Each number is 500 + 25 x the weight over its row's rms, rounded and kept within 0 to 999. Layers, rows and columns count from 0. Numbers have three digits each. The size before them is the row's rms in percent of the matrix's.

# down: layer 5 MLP down (transposed), 768x160, rms 0.0803, rows 525-606, columns 80-159
# up: layer 5 MLP up, 768x160, rms 0.0997, rows 526-606, columns 80-159
down525 098:505497514519485527536504510508464477475518521527559484522494476532529503515501509495521533503538516506486536522496486522495519500469461448550513504515502570567509549491486511494508499488512497494505505499464493514468479489508517473483510523
up526 097:505466536473540536511513486448494474497487503473514477518530524494530493505505524479515504509501484519467538480500471488523521484449524529470510445499509480519535485518509483510511499475518509488482508469464509485541515500500520515541510507
down526 096:514462484505476491527531466500466487502540486499480513475529544491517528511489534525476490449437475474491505507486508464473474480478535487520495528506518492479498511501486546481488491462507530499553511532520495463515480477529476496491514531
up527 094:453498476517512524483533463488486473527525476456502497513498521467479467498519500559493519551500484499483489512557528485516509545466478536509493510534518506474490520535501516521518501523509521545484499547500533517477431537509457474463509487
down527 098:521517479502520505526488514505520478471510492479452484500487493495484510494536502508518481494468517514509503521520518461501501513488498514504508483480556505487476553512463471491481555463510487511474480506550504521540498528484532501501522502
up528 099:490491520478534541525499533524483452485502515500518493497515549451468527525494475521466480515476527521493462518538540483509476489477529477493484514529507474513503477498459494531483448519514504486517514550516497473511526501497507503502501496
down528 100:535513494485500532516498527507502547462488511550502502524512491490517474513504522454548540495518481481498524516541494497508536510462513511541485514488449487503503501524517510504429489490538471526496488477459541546492525498502470478474503489
up529 104:508496515515542443526499520477486452476461452512493434487467524464463495503498522498449508508445502532504511457501483460515517475459481483510513458480488511509490490505473489528479511486516461507497507510533548488476426490479523482511493520
down529 103:494485488504504521455496464485491556436501508502522517517492496470483466517522541533520498485493490453455460464503480472476513489540474552467455521518473443538506506481484506464454481476510496517509502495514456512495501465493504473512476444
up530 097:511518488525500530471493540464457513516530504479510537467506475516493488517448490511504493497543469487517526486526511481513506502494500555479552513511447497486523448499513485487533512529514529459508512541481516492503504465518463473463464514
down530 098:459451480510441419506512499477486534527475512501482523503490482491519496520518453468458534489470484463492520539452479509551487526490506473528505489527476521479493513512475486484526470488512534490553476467531510517478513506488507499501488467
up531 101:512454546501495515534506504520498483505479503494496547529506508502527517485550548486432500523491521502499527483448516512526497474490564480535509501483489476515499519510508494486457586513531481493493541456505515505429528498498544452497506527
down531 105:508484482488502481521509527499499469459456512501501518529485503506520517509506535500496500500477506513500480477451503534518451483514519522480545506462499469519482500539508443514499533520495494551483502503506503492455537478538555409505531540
up532 102:496497509547499505531519485484528497496521514510501500515553487434438487506499551525567478502511492496510532508508510496453516511487505458546452524515496518526532427505481491523484462499510503523517562521504512529506486455473553537501474475
down532 104:498497511529483544506516524487499504482525505493523481457453509501528530498495538518499484481509467498534510504460495436499525517510487507492525516489514522491524457498509495513530485497492520502539505497545518517501491484508472547493457493
up533 107:501507484509464542540513493455513508472478480515524513526474504467528489534544548502482452482518544486505513486489472513484482516523514511461473491513496479554518510517541521527454514452462532471405536502514475504528531500513486536545489518
down533 107:518477543477481530530494497470491516517525482499537470500463531498507509487470535500476570498463499484526502452481569558522555474489513497484493534505490480500492524482523519503456501550499519485507513517484513440559476510504491514516517490
up534 106:527507471474454493484507520522473462498488526522525548511494507495518505515504491515513503515491511494516473499504516559507488504510478479467469458469461458512503462510526490522503497494479489459495494586492484482485473490476524499537514504
down534 106:519508508507488501486495461525463488473489496477455510532465473469504530515510462497468474500534498506478558542496466518532523504509475493489509492467513478525502492487516480487529497483500513506543501505507495490532512532452470520510520483
up535 101:477484485484522519487524475487452469491493510482495524452537516531476462483453480529455529482475496441493555484489483522532498527522528465492506507463464540522476465512533486516533497558498500489512491505502489489535503548484497499531513518
down535 095:486499515472484551518524518508507485517513491516535496500514519517530522485475493477471514522505524545511497477481504464454503474451486486479491469512514477473496548501464492487515506574460489489506541509517520519496490543544524512482475499
up536 103:498482508499545490481454488455500511471513477502432480512450501465474480514488499498494500497512459477521492525474467474480513480493530535491461501511497496485504492489539480501469558515485537493502530512482488479484521510453503484504531531
down536 103:540491502473477516477479497509515428502478556506453495505551503549491493508499497506475478509496465499486470463511483498516545482516506523465519540557534505541508529526535495542520521534503482533514497512462508518517477528512454504497531494
up537 102:489512532465496499507513464511481506550534461503471520517492506464518507542526541514540497527503496499485513496473493497499502537514513493506475507516503444471523448455455407549494490416494456484500512465532499509501516465502482534470503533
down537 103:488483451476484507508531480524518482484450499473519522467463480493516565480508493496533532547482479478476490541539475443502470541491487515480540505491460501500520514524494464498483460507532510490497508477505531548479495503484501460512474468
up538 106:517482480556511543503488537491471473544502490507517509505496472490452546481527553515513489489518521495473501474512526514439511518502523511456478498483483489516511504539515505491509501521545507479478477490486504500493519497502508505494517486
down538 105:508467472508484508526531524514457540513521463505503478535503468480522444528525492501473453499497519510508509517497565498482533523509474510470487479493541476496481507478483534515463497512508494460533510524545493520535512503515494517478541501
up539 092:527483505530501505508499485524508470565469452500487508497534507504513517533509543493518494561528507489518545529484473466511484530505488491478565471497477499505538502496488492500506498489487537503500528490474533491509482505493526504543480497
down539 095:557487526565494531502497539463532497475410483516482496515532519506479471481482511505482482502524500489508497549506497503483463509512500537468526513471481510496517463510532527520518485518477546516507527481491507480524523519480464532491505494
up540 088:522503505470461469508520531530426495480454547499518530532506484507470501484442482529525468497492503487505497543523494509519440503567497484515496532511494482463488494467543491510493511535495502509526512510521486525529514537496481508520438506
down540 088:491503505486512505499520541520522548541562481493499511499466510513505533497508477476513509505479477505509495501505555499497467441511535483473502510494532541510488523468528512522568480471526531492475524502455487474467468495508500508486557494
up541 101:490537524515522525520503498463504486499496517490512500516494537529499466449504439503544489523498489486541463497464498459550494477467499499553520518512482470487501500537521496428522525533478467456489486539508495494494509562526480534500515500
down541 099:487471499481493528501514410499455495510478500479466504499539441504497499505528508503509531536540470500520513469523469460481509489450513508476449477504508536493486511513490512478482501525515535461515481444519554482477499541499496531509510475
up542 094:518518527512519475510466484467507518483509462520465507494510494506531521534501542501527465512496508465469486526522534550476497527544495533510553468479505486489492463516503465499515504532544479489488464486460487525483487534509541482516508485
down542 099:518468523457496441541497460497501501460464463523463477553488482490493525478509500508537496485525516467544473519496567513512465538506514516532494471490552509491476486497500511468536470479522478463502528468477526523487469503518509525475540470
up543 089:518478504455535498486480541520480467535494528487517528510498540520551505518492516494478475499502503461499496515524522481481479511491483526487536472526495505476534454509491523497480500473519475486501564522480527482530542472505505533475485469
down543 094:492504525505508515476471486502546522587544504566521529502475549524547495537536483541519514478478478474520520516504489491475498474492500555532503482493521527483491453505514509498502544527496541503498509465533498473542477499475478495516497485
up544 110:501437529507498515515521522469513500511469523561537479448481507533491509494503509535506467535497521458513505550426510532513495505515561448489520510496485467526487490496536477479540496515469482500488490514441469482506499464530463539457509480
down544 106:535482498536469536466509511573493530522502485471496478538516509507495530496534526483487488527518485509469501483476528518508509517477537535511509485514527506524479531504530519472535493477505510446498527525491509430522475457478506482515541510
up545 096:508489504495497525473507489485478496544529546487545469524510507502529515495488478486526474532497463496509462524529498534504484514515509469527540517481525525492500500497515509456488498506566488528496473505489505543477480525518495530515475481
down545 094:515474476554475538451523529490535488538480466501465490517501481467472465466474519512538497539519489469516527514502498459473445515493488501509520505507474475482476533482546504493509516485495500519525483445474496483440555514487491545456488497
up546 095:548480515520486488506523537476497517480489457468497483500479496516527496507447504520484519459504501507511513552544494509499490522463521514505476506471475481478475482501510521469531515521473522508495457488520467490456482484492483495513526499
down546 099:512494466484472460556493507534497470514553516485516498547472460481544510503487471508479448496488487506474481502539473504483511515459512476483514523491456489508452455460503550505519514473467502484465511508501485473507525481457514515523497508
up547 102:528494475484498526465488487434442519456510474546498530504447496499501483538491508474476520502509544479503517539490536470543491508532503526503469520511472475512498515503480498479487529512499550482476516504513495489468517516512529490511501424
down547 101:472511518503505468513504480519528507479506493493461485445570517481488486512520452520494504533475452513492450493479491569483512519500472524519505515467508514543489488479465519514540492495487486522485491522503457484501501513492491489494469576
up548 096:485509489503490491470487513464497511480499456509517524470518466499530461500490469478497504555516479527512458538554514507482476516473503507484524477507491529494505530532472477513515532507445523464475496530488496524508438504459479519521511503
down548 102:485535512502488502507524495483506484498457501497495523464514530515502496477526496510525494443495484487514518450439472500578481562496520521493492498517498479490507485502505512515520481488517514512516521525588490506509521513483493521458480514
up549 101:484433479475495516493484500507481494531508534499523510509497466468484483480459556462507497496509484452509546531532521541517486501492501485489515475502507502461480525499526494461508552519504521513507495525542504512467529509539452496531474463
down549 099:482553499504490496509533489493472554496501502483468509538499515486550515520509482489496484503484504509544499580505510560484543444561504477489487505510495532489490490485487509501473483485512473525496543455473473476485488489504499526538482520
up550 099:526460473467519471481463501512466507529507422496499477490486493475539527441450493483486522499491473517510498495503505499549472510476447488437523522511513510479500505517520506484516455488517516497469511487540542471484500528491528458500509481
down550 102:472490544558515548463490516494501513496509486475493509469510512483502519521506492505480523537515502521471518518475544471512506497522480525509531505516471492491488508518480446465453498492517454508494493524496497511490506462469499473510498515
up551 098:474466451506520488513473517486517506529512476508486526496454500536523474477482496456498518527434457511521468565540509468513481516515532491491479527474498448525517515502538429501476472508504522511507511524480509518513516532496474514491449531
down551 097:518524512550521520516476485511531487510491496480478517486490521484516498510490486471463501556491487510551519492515545522536458514528525504487522508528487522570521519548555470471495480539558541485490495555504526519481526540489506474480471521
up552 093:504527517486457505479509454504511493497472469497495499515512495520552512461488508471545436505468457513489506511510540469473509474490502530498499531465499489481474502476525503485514488499444486498496503485535459442476521491493443551545467464
down552 094:533464516518491507544489493469512510491522532520510544447531512476502490482507492485479510477485490546515505494497489485449492485457507536502483534504502477503496465460487462498517504487520477488483470532484488492535467496501513486524541472
up553 090:497476537508486562483489572514513536494506486504480484513530513510482491475495501481544479541500457531455517515499508557482483480465515515504495488543506488530492507498499535450476486549501526502476496556522545505522510495469507518508505543
down553 089:466484497475507479509471513543476510494524492502523496525542528508539493449485506501497497494508503527475482548470497548479504517489501528505507516529523543524515488477496549480486516518497473479518495510473521468494497536524487525514523523
up554 107:512474543452538516507522524535529459484488467516508538531532475534516509514543532491507491499569488501498526526521475497514530476489530518561477489538483476487524503517462523507473493488501506475536516537527511487507515539512488514503475503
down554 103:517479514496515505471560508513494506526483495508568474491504505515494508542475508461470536505470501510540498504434460487484509470478468524512592538513494529518487509462511498472524504481520490492505509521514526508458475532503483504466508511
up555 104:510523480492506508469479525515477511546475496509509525480476503470553504478480469521482509524499476508492485519456520498525482502519481539426523514492512518450533531521499516534517523459503497536487482478487494509477493523500528506511493532
down555 107:573477489499510474500479485517499533502522483517472456508561496487526553518492515501507495536614483504487513471496494488501483482517495456514503524504533483533498487499509497498492509522472440501474492462515506539525526505487473500485501528
up556 103:480470447452504483488484566454474482496515487473465519519548543472494513536433490487493506501523510524498508448489516509495529506491485538471464567497465524481510475485525514530497487502478484469477539462488525516488508505504553523453534486
down556 098:520500482477449501505504485513524515517482549473456488505495501498578499478512521520518501514527491519510502530496462430505519553473472497493476510501480468470480512455487489486488482490486486499475519528514478504533549491517491460496497464
up557 106:478448511533497536511498499486509491514536538491507495494498486485513525498518475461497521490468486492512530495524484535481511477496502506482485465474494502503496536512525526521527491554511484505486463493426513549506512492471486455529501516
down557 103:470466531535543501477491496524479502490512550469491492482509530471495528531493491503519495487525519510501512509516502445543523534462484562465512513486515512504518539464545461512517481517474541529497498436461483528493470489449526470476545522
up558 106:520512512498495469532536476526470438560472477500537483483498508526525487500504504506482477470489502459460540490485524479478514505492488480497493521447526467460512502548533518501508564485540502484482417473524517524470523497519514526490490504
down558 101:562488478522539529490517495476509448500530514493536473472553507485548457489550473507503472537534497490503564491502552506521496504483518527490507476496529495508473500509513518477487506528528492524491507502519529497514516494475516473462502514
up559 088:521538514498481486504538522495530446492515552487482501481475520470515510454446524522524519474475536500499468488437521514516507514508529465510471536495495511487528499511487512502486471535504505527502512462459540509509511500501453515524449529
down559 090:507515515451495452487501491526523494496475509521484512495484503500504530462510480502485460493503467481503477488481467513559445518542465496514518529514510507477522525462507516478554484502472527546530466500523454511529488478560501511502444546
up560 101:505571527484489529546500498487469471529511485516525512467489487431485484541510532519438492520504490477514499503522536486514497493502525508491500500431480520524533521535501493537488537484533491525543487485546493486484532468496524536491531503
down560 100:481516519491467524500489501509470493494555547486493487469472515482508524557504483494539484537481502502501475524496481502512493528503517502535523491526492501504526445534502499458519467457511495556514464516539478522520497503504449465488508517
up561 105:488455526509480521457499520470474488515489510488526540536477534500528475513480486498539512531482539518519450504496505530514511517515498470533496526498510482513513497503483475474499476561482484500500515527509503522528543530486474531476552466
down561 100:510485519516516513506471469487484504513491457504499508507536463536517441489497500482501523507492514454469489485522520545469517497486518467553484439507485502500499508506492511474475463479504484496525511492478523530453515493535503530505544434
up562 099:501487509512494509493474477491482500467531501490527533481463519510510458448439500473543494458518503487525517518513506498465487492506521483527486457512496456513481502489529469478480522539473519496549507469447497511509538534522525541484473475
down562 101:507503488516505531526493480487514506547504515488523520493491475521537498490488524492511536450501491479578443501540489547483522458477531488518491477467448518520496485500534490517446548506500507474494464481518479496488503469513530495478467487
up563 091:483476506512516498444440492428476494519499532502508464510460476480490502535487504511487504511503511500479500535524500522489513503525523494503538461476495489517523510504555477488511525508533472498451506506503450519517452504475489493534518457
down563 095:483536527486489507511450501485466513491467490515487460531491464425511478506465462519474528464458529471473521510495505521544515489477516503516484493499512520522484496510454487467518472474520470523495449519493499459501521499487523518520578477
up564 103:499547494521506512527499474493470521506512528520509536491494541536490489506503540503456418539469501508517543491521507471507526502453513501516516472474494495486512527493549480535471500499480505461464445527489502487488530487508432476476488502
down564 102:491469499486518501523474470512501511495484517486531511524467488527501435489441498511457472512484452515494489463512500499495542498503454493491455496490519498452510539488537440486484494484503495461481519511527467468479489538492534469484495501
up565 096:515497505453499513511531534509479468536504513508477534506499527488514476519470507498566525474447505507493451511508511567513470524494533538474544480503485482518504529496505518497481476543495488491514508542504502547511494508470477501507537437
down565 094:497515485507506470514461468478538564516495468479523464520479524501495508530441494495482467503509507538488471491498503496508526520453486474495482436501492519445517444505474533485468471526493479473483457519502482444465511510519507443465498481
up566 100:471521543528443480493519491522501514505504490473506552472516474501505509521508465527511504506489531466467473517501493491559464518509496504478534507521502479544510489532503477505513494540546522516519475452554467478502511476493499506525492455
down566 103:507501437524477457496533564549486491493511510485502485461492513495524445525498497521494478496460510522479506511464519497516490495503500493543516489499492529503508494512515468519532498509520518511526572562490495492472474542476470495504512481
up567 110:541443455505456487478500549499505567497538468516517495478487550485447451505485488495539490540462500479476513507496466475497513465503486490506514520468477460527494514486513468529488485510496457513483548502510522489500519464498513490523510516
down567 107:505521497539482531479502471480530541497482487509521497508449532459511575544489530486461520461496511496509476491494507463476516517549534478479547487456516532515480490487477511517479500488488534457467513497456506487518490453495556484491492504
up568 103:506478518467481500499515445489453493492492521488507471507470489507468508500498531533479527519522529503494493499532496515513498491489549501475488520526513484508479518537487523505546504557478508498446513491447508480507535500457468480486489494
down568 098:480495515496554539485524502522489516512535497488509489486472520502491504485473499493499495525494478517522535513502521471518459506474515523509529452485495440479508463502540495498448499496503487457458476548480543476486500549498513514514485489
up569 098:494495484500529482492496494468505499479507513520526487484502565512505486489482468505490534508505524483483473487526492507498487491489520453551523456501465532513484488453452459468498464494504484474516493477539480534523487545483527501510485515
down569 100:486486500506497504472463488490488491505468473477500500513526485453532502491566518503481511508531503471498504495485426525490484571481501526517472498524504505514477483462432528483475458538529502508546484508509494502479515500489490539526488487
up570 103:510487492464482515485449515511468504490542473517494496449481539483533537515461510532499518470535548498523481512480545452505468522494509493510488458522474517510528506476516539484513521459446450469489480502516521486499496504492495507530484525
down570 105:506499532562474544473470490496532500501491508464539458539503486483462501501494479491516498522499559480473473491469492484512509540493525507509500489496481506491547476508515491513487474499490486505519495538529491520512472481451526504522497472
up571 103:452517452473474498518485478503498501489529498546500503496516473521502523521566498465524503473425477486507518475557502513505528511479476512521542467486470533476542479513479509499485516467532506511557493518489570473492507536528492493537495524
down571 100:512540523485519484521512513471513513500499499522520462484432505514469480543508449472497483497459483548530482521530523514501506489514486481475505507560477562480475498487489472426498461472488502478477457508493494480501485490527462520494499493
up572 107:499501497491502521460489434502495513500470540472481511492497517502501490492526477524516488510485480502494514518503503501512507527482513515496462472484502553559508495536514530513486536481421512550500524458487492493508485491530527559442508532
down572 098:546476520511537515486514463477518493518485527500489533541499494437477491517516470502543563547537497496480522542560528509496493544514498510494476507508520510510531540514532499466487520478519467519505470497471504480490446486501517450512519499
up573 094:519459485432438488529525480512503485489510496482467519507499477496523463516543515504479502512484526535475479500477483500500459492521514488523507498491499538492533492535495535470494508497466528558534485544461491457489498463477507498489548532
down573 097:482503476486459496498523477482525494526462541491495506566489468526497512554427504494517503527505535527514491498525540486494496501490500495528492507530513514491469493500506421519539479497459538496484500496492501499490453499505509517531507529
up574 108:517521487475496525509493478444498542535461501506544525495488529496497502477480498515500493487496535513488495497481463516506475503480484511487545502525507512530518488459507516531487497490508451495489529539490491476510452533552489471486514491
down574 106:488491505547518504541495496496515533544453506520497502528530542478511436485493467530532520490482532513479508480526513473500522540505537475523527498516447503489524491532470521514479495543536497526504544551537519496525499490492494512528469564
up575 111:431471516539463552521508489491491513483494517495494509467508490534508511473489530490522479496549541461527533517517420489508492471522489506561475489496486441527499522524493471510499557526526498537487500515547520539426502505504510477501470476
down575 104:502524486485491449525508502475503526527509466491513462508534507498508538482501524469496480444469492534472480543467524492536501482502530498476493473551482483470511474483517462507481478518518488495488476543483512525504532510505556517510511517
up576 092:485531515549523449517436488523513517487530444482518515506519499516476469528509459537535520500511466529467463519479475506462500502496475466492479480501494478501510495497509520531544493551515514461490502545512547525465450516452525467492475489
down576 095:491490470459498529499517438511443519472513513507531496510483498507498467486533480513454485484482515460451530523542488522491470497449478510496499496548513475493470507506503500454477523466511462501497507494521469444408478496480476514497521515
up577 098:524496503477523530485512507508470492513547516518485478454511477468497514499546547493507473522478484507459487518460485528536517521518518529472493553504447495463480524516509498495518499511499514489509544507503460484508481522416512518515496506
down577 103:505494473491486493514552545452492512501509439544512497492526500517539503547483528492535453534513528525522477475516470509514498538481484517501520490519507495508528482448527499463557515504466484549512499540494446467515482504548472526505510496
up578 104:536442495476507508523485531521476514532487464540524508536480493499504516516493499459502458512467490523531497549525490455527545514464477532490464523499480508495490515523531491463521510515480467507469516479453492462481523511487508510489506483
down578 104:523472482512522413553515497522513463508517491532475480505469530510514492474505507517525481485512513475507469468493480522510516495449483464491500482502487528515487497526466496489483539519476451530516483540525520518509472522499479507517501473
up579 099:521504531495526497490478470506526502493494490526488472481461516519521493526468501492484511483486537532474536543494512495512495511513525515460489484486470554517515499474539475484507537493510517518494482499499507497502510537481496497522530452
down579 098:487464484486484467485523509466495500488512508540468534489482505521509507490462488466528535508486506511474509478498502533519508502477538507530502519504501472523532543450498455528567486486453481546483528546507484476531501505477505543501461508
up580 103:508485514484498516534474483522482486506495457490426555502529546528489485486472507500461524508461495461491474494540498497506500471504514542493514499502465525515523474477556512499515522478490485524497514483479512554512510503545476513486479465
down580 103:485469499464481522497537473560529515492525488507480481503492518495499488493512452508515475486481490444449486488483509504530459475502489527505516480494491496487500454455541498502511519466543467535497494518528503496460502505507468476457521475
up581 100:493523473524506478509521463508518480526482476477510551529484539486556468537480499559538483473471531516486468514482473496507482527518519515503474492463525527495504477515511496492487501488447548486478522534515483513523466499496463508526470486
down581 099:483506490513516508531518538468477502525516488507485513519501495500490547525499429548518454494505536530514533507502570504510512457509495523515538480479513519486496493498487455498529503467529539477517499556510498514501515493502484522498516468
up582 099:507473441485498543510493537518532524473454492482426525451483508500499442485521512478525520488545517503484464523496483529522523532487511552518523449502474529500466488483526497490493470495503539484469505492541497481492465507474552467504503499
down582 103:545491507558529518505485482487505519435510513500433464475487504525475529468518480508512469514517510473527493497502471509511452552519488490541482519461493550465513475538495506497473517496507535539509452524506500488519510522464540496505502531
up583 111:515515540499495475482498509443526522531529520535470495550484495474489548452491515475485480527511445511488494550543528460505476500445438493523512468519485522492529479475535455518497483494486527512473523539534520542538469494516520502543501467
down583 107:509494549537481535516501524511496475450478471512483504514499455516496493487503514498459448481505493490497501466494490466477499492479449505473472520506517484473510486526483526525526524549486474481470506531534529518510493529542509518501531530
up584 099:570522494514475532479553527494455521476500504490502494539480447488466508507529481522461474477507497549464476497522508499521508482499502445486512505493502493476546482516488463480513562468485459467508542502503495517499501490484482532492525507
down584 099:480495472480469497473487507495498498530514548469497518499452523481491462474515502512496499473526491518481538475499471483496507522478474500462473541585497487578470510593503489500500493505475529467480514506484468529533522513464488490468535505
up585 098:474539490469477521497523457501487519461501506523497524496542533491476537435485525478495469531544475495493486497509492523517505511523497516516553517487488540488493518505485477557531505527470498502499510522490508533520497501504514536469428475
down585 095:483531477464493482527541511494503522550493529496532497527491485530496494510427500531501496505539488542469523515517533529538482518535510447492543469473473489499525515475557515496532527533512535519455499533508511484516526489527473514533478506
up586 106:545524498500528467517505461490499502526512518501535463495486475482527497498456506482531503491518487504510520502511501516516514494531494496528480527479493463535508501466504497508534520510487499463497467520485544541500469490509500545508519483
down586 100:460486475505503513505463533490486474509486494488480526520497501510471481528546462548475498474515484490496514469485468517463488472547484540500549505500538467507539526480522515491491496490488510531514430484476512480506493504480515470522490494
up587 094:483498480514493502481494520505466511511513504505457505496514534530508507458559473505483496482495498526469503523517476515498466498489494498487539485553487532490501537515485545465528509472490465504465523501490517474505486484461488492482506498
down587 097:513499499494546512506465552497505558509484479478497508558507474453487479533497499521500510565510496483481472559489505459525468517528548500500515474508508509484493474478493487501491506535499506508505524490518498501504506477510462528500518532
up588 088:504477480452490451475484461484482529485513547524497493485510494519490502492505438501509487515508506536508506514548477494483563488516460476509484514480523465436545513498505474491500462484480451491437500518490501479484534479510474476512506507
down588 089:475489502531528520468507532558479438483497491516481489469522512472513490471510494518467493546461459484531510514473473496550513522488492496504517473526480509522489507554513484474469513520486529529527531465537499487558502544478483495493498488
up589 095:478522478519504512537529537500509472486462528506504530522448480484531511546517505550480496522522493459469514509515500512545498498467470431504508480521474488503511473503489534468507538470483507498487494565484513483525496509474455529494506486
down589 096:510523522481502475511470504505523498513498491486509491510544482568507530547535460474506493507517480501490497484499542512476536468495491480497512530451531470568483504497521481464512516480477503518495484512498495445512501420477543488494514493
up590 089:513525512507497555519502499461486488472481477493536480512515515519488517490487497483514461451515499460514456503509486497450558487534477475523458476492489542470479490487512496516498501497509520516490518487472584502554493493516504501481470544
down590 090:499504481526464496531492517524501519505535509485479499490505491503563497480475520518486499485496518515438493475519515516453478471474546542505454515500504492547488535507488501509575492539487493498472494519493491482528498528485519476521520574
up591 108:508497503470513504511466490500514514543479529489511534514516491493509521504499513543442518488447485508476492510463500494546535541520483479475507516514498464487492477508494489469537457495489449506486536557498529468472465486541512520510510553
down591 107:528504501527542579505493514535505528577503475505526499488538495520493523484473484477509469532479505461504493498505518501473521488451549567547508506507510463483518533557502483470486495471481477512472515461483508466478517481476509517497515484
up592 090:510494467414481512464516511480478516546494490518511536493530524490528493462490530535513483519466481477517534569539488478524495504488523452492504462531495541479504537496502559521455495481518524493521497516527477492508512507504527518533478513
down592 091:489502501543525496479518503512456517502522470524510522507476496531530512432470510509547478487496508495494498531474502530446487464520523532543497491507515527453483484513493494517557482514527506524498501470476433510504470509492426525496503502
up593 100:498465477530458524507517466501506516509559534465494506484529523509485526475495543521483460477495513485507492492547457570536485495512539530525480490485490530499493516516481503465479485497471510452506492510475483484510504515457487579536497520
down593 101:493509479526505490548482484507534519487547490482453426551504498533459503468470511496528521509514542494491478510466480474499477477489496492475524493515502487493521506556471550490511464516510536492544498532464516535477495462523498493457490503
up594 094:478471491498486495497495531483473500502464496471507477472496498493490543516462474524507490466498523542505484460518478507496507514490508468488516504536455530507500495505513524505476498497505461527498515510438489520526493502496530488506492514
down594 096:462475486499481498508468484520484468532490496527482501499489491521463513509481529476481495475460463493523462522485481481514528527524487505521498522504509482493540528492434505479501520500522522489526495512486481498539479494548549501500543469
up595 099:483486531498474511490499489503508517542511491521492529523519515498494524515502484486521520511494497499490546519519493507519490504536471489578505537497465514480491513497495512455443522480457510467476527501542504524483494487566561512512500550
down595 099:501484486545477460488468478531491541476517527531534461542489500529492491546509526509480464451493520490484480512478523498583512513474506490540489482522505485495526458460498513475473503544514517514486457487506518504499526510533498514506487516
up596 102:491481491544496514491476536516503469494516492462473509489521491488486467529502480493464537494501533486483560482477508482442510473522508488475486430507516479516485517527522514500511512503529520487511525446493478506463469513524469525486437530
down596 103:504464483515456569493498483511499493535480552500472477493515482458501508514483481504479520504498506514511509455500476487468464450450457472472480446508550495485510514506520528468494497547505482463467514494476507531445484570504481506473495472
up597 093:532525517505520503505507487546452514494510463497474480556519451513504492500502541510541472517514529506487488459512507526495503515489492532465520523475496473507526529498520491515510471498491510496493475525478508552523500519532487490503476468
down597 092:529466500497482461524477540508502479493549531483521485493537450497509500498494535512539519516520535468477486514497504460524499524463477476496520519529459487508500480477510503477487516492527507475511521513502515525493467470473498524482471483
up598 097:502550503479492492550509506518525470454503519480488486498492494536492487503455496523496519555534490520487518486470522534503489472479490491459469487517500483462511500463491462507435470450485477460522478501480511532475457533493457490511509505
down598 095:505519520479522521506520533525513471490525497520494528484489499494490496477491464501481516478502494494477468528514482497523486477506471489467546513529503515515489554530532506548484546514497512562471452466481467451495495434467516510463466498
up599 102:510493497508486518478507477514474443476527477495490513485504468513508525485518477485458546508538493527479490474521457522480509485451511493473504518506505462473500542506510482505485474500485503480520462495568515482507475533536527505456541498
down599 103:491510506522487527507513504531495459497494521545528477529513471507536501489487532464484523525494508501479500516491523500502469512492478474435542513445446492517506462460502541504478537479501510515530480511507532516472516465529501517511477452
up600 099:530483490494505526504543494483539513508505514522484490468471514505501519499479540508489464489501461494505459506512506505503494490504440484499518522522491481538495512507537513481502545495482462477523499566481505516465546477493514486585508499
down600 098:542488483487486523487444499505503560486489491488509510527510566506492510513491435490501511490501513505464457529489475461537464540529493503488510492496488528457501535547512523525494463513512504470462518526487497555502540487530488529490487523
up601 100:489518484505486519497497476491497473510540480547539511476519519469543495445536506468463503496509511538495502524511478495500490489499529528499510488508466489447528479528500497497504540569499470468530495489503493469487518499446472515486494441
down601 100:504485515516485505497521506493488508471473498487535503512487489460524523566512515471512524532528474479533515497510495482496522504477495524515478536480594461478486467466502539480523490491535485512513526477499464515446500487497498504481537479
up602 112:518499481526492471506488480500513522511512457509541518513482508499487505529522466461564527473495475495530490511515495505495475488508539511487520464512496508528474499495567489519516518549478457486496500521480513479530481536467504507475499447
down602 110:461482511450512462531481524496462474506529497474434505531504515495487482478475479514464517512503491491497515500520474503488495457510536523556505473528490454504496481527461547518504585494510516472505506493525506493484497524505498493500507553
up603 105:528507536439473506516510476525465505525480493492500495503479510542518465472486539539445491488502526504428546495483502509501525520489504429474525493512518520481529487500502481472500506502486468502523502521502525487444492567523503529494518496
down603 101:474472490475520499487535493470486474485500498470490473515494532480494488474577472456470471467503517494516528569479496497514498516514513500465540556518529486500514516505537468481516529540474487535532498531476505495501478466455477520533510508
up604 096:555512484542445516487499517521483516524470512503548500490444530491452476501493503533519521498537497462449493442482519508521504514466532455534464523467491510487489460548474526530478504515515528482498499525527473534469475516510501506528521500
down604 100:486494518538499520480516473504460528486511495437507465478463496477495486498486556506479523466498451503506501495457522507484521454529515485546470532502521499474523518507452516535514544518482484510538485499487531535540497513484515473529523513
up605 101:557490542513499473487461503505523516473504478518503521525489484472513512522529529483459501479486494551484466537519456494470502532490454484464533535477487490532486469513511472504471492538515499515519479507490482489465471510535535534467492498
down605 103:491547451453548501514497513540497505475495547476507487477527517464504481479491489519523486488497468464445511509493491512509506487499462517473532445522473502497503533492507518460429500484524485510497510532488517500468534475506513508518502473
up606 097:509480473427465501516502508512468493498542508483465488525494485448526477470475515501447504521507475472460532496489514442518513477485541539478496508525514505524505468513538457512491461511448485500457503525537505493466501515527535488469472473
down606 097:479531462469461517471499498517451511429486495481516480485453492500478536491512489537457539505490508450492529514495503487518499509507492518535488525495485485468483471514492440487498491501522479476498510481470500543513507498532471474462521515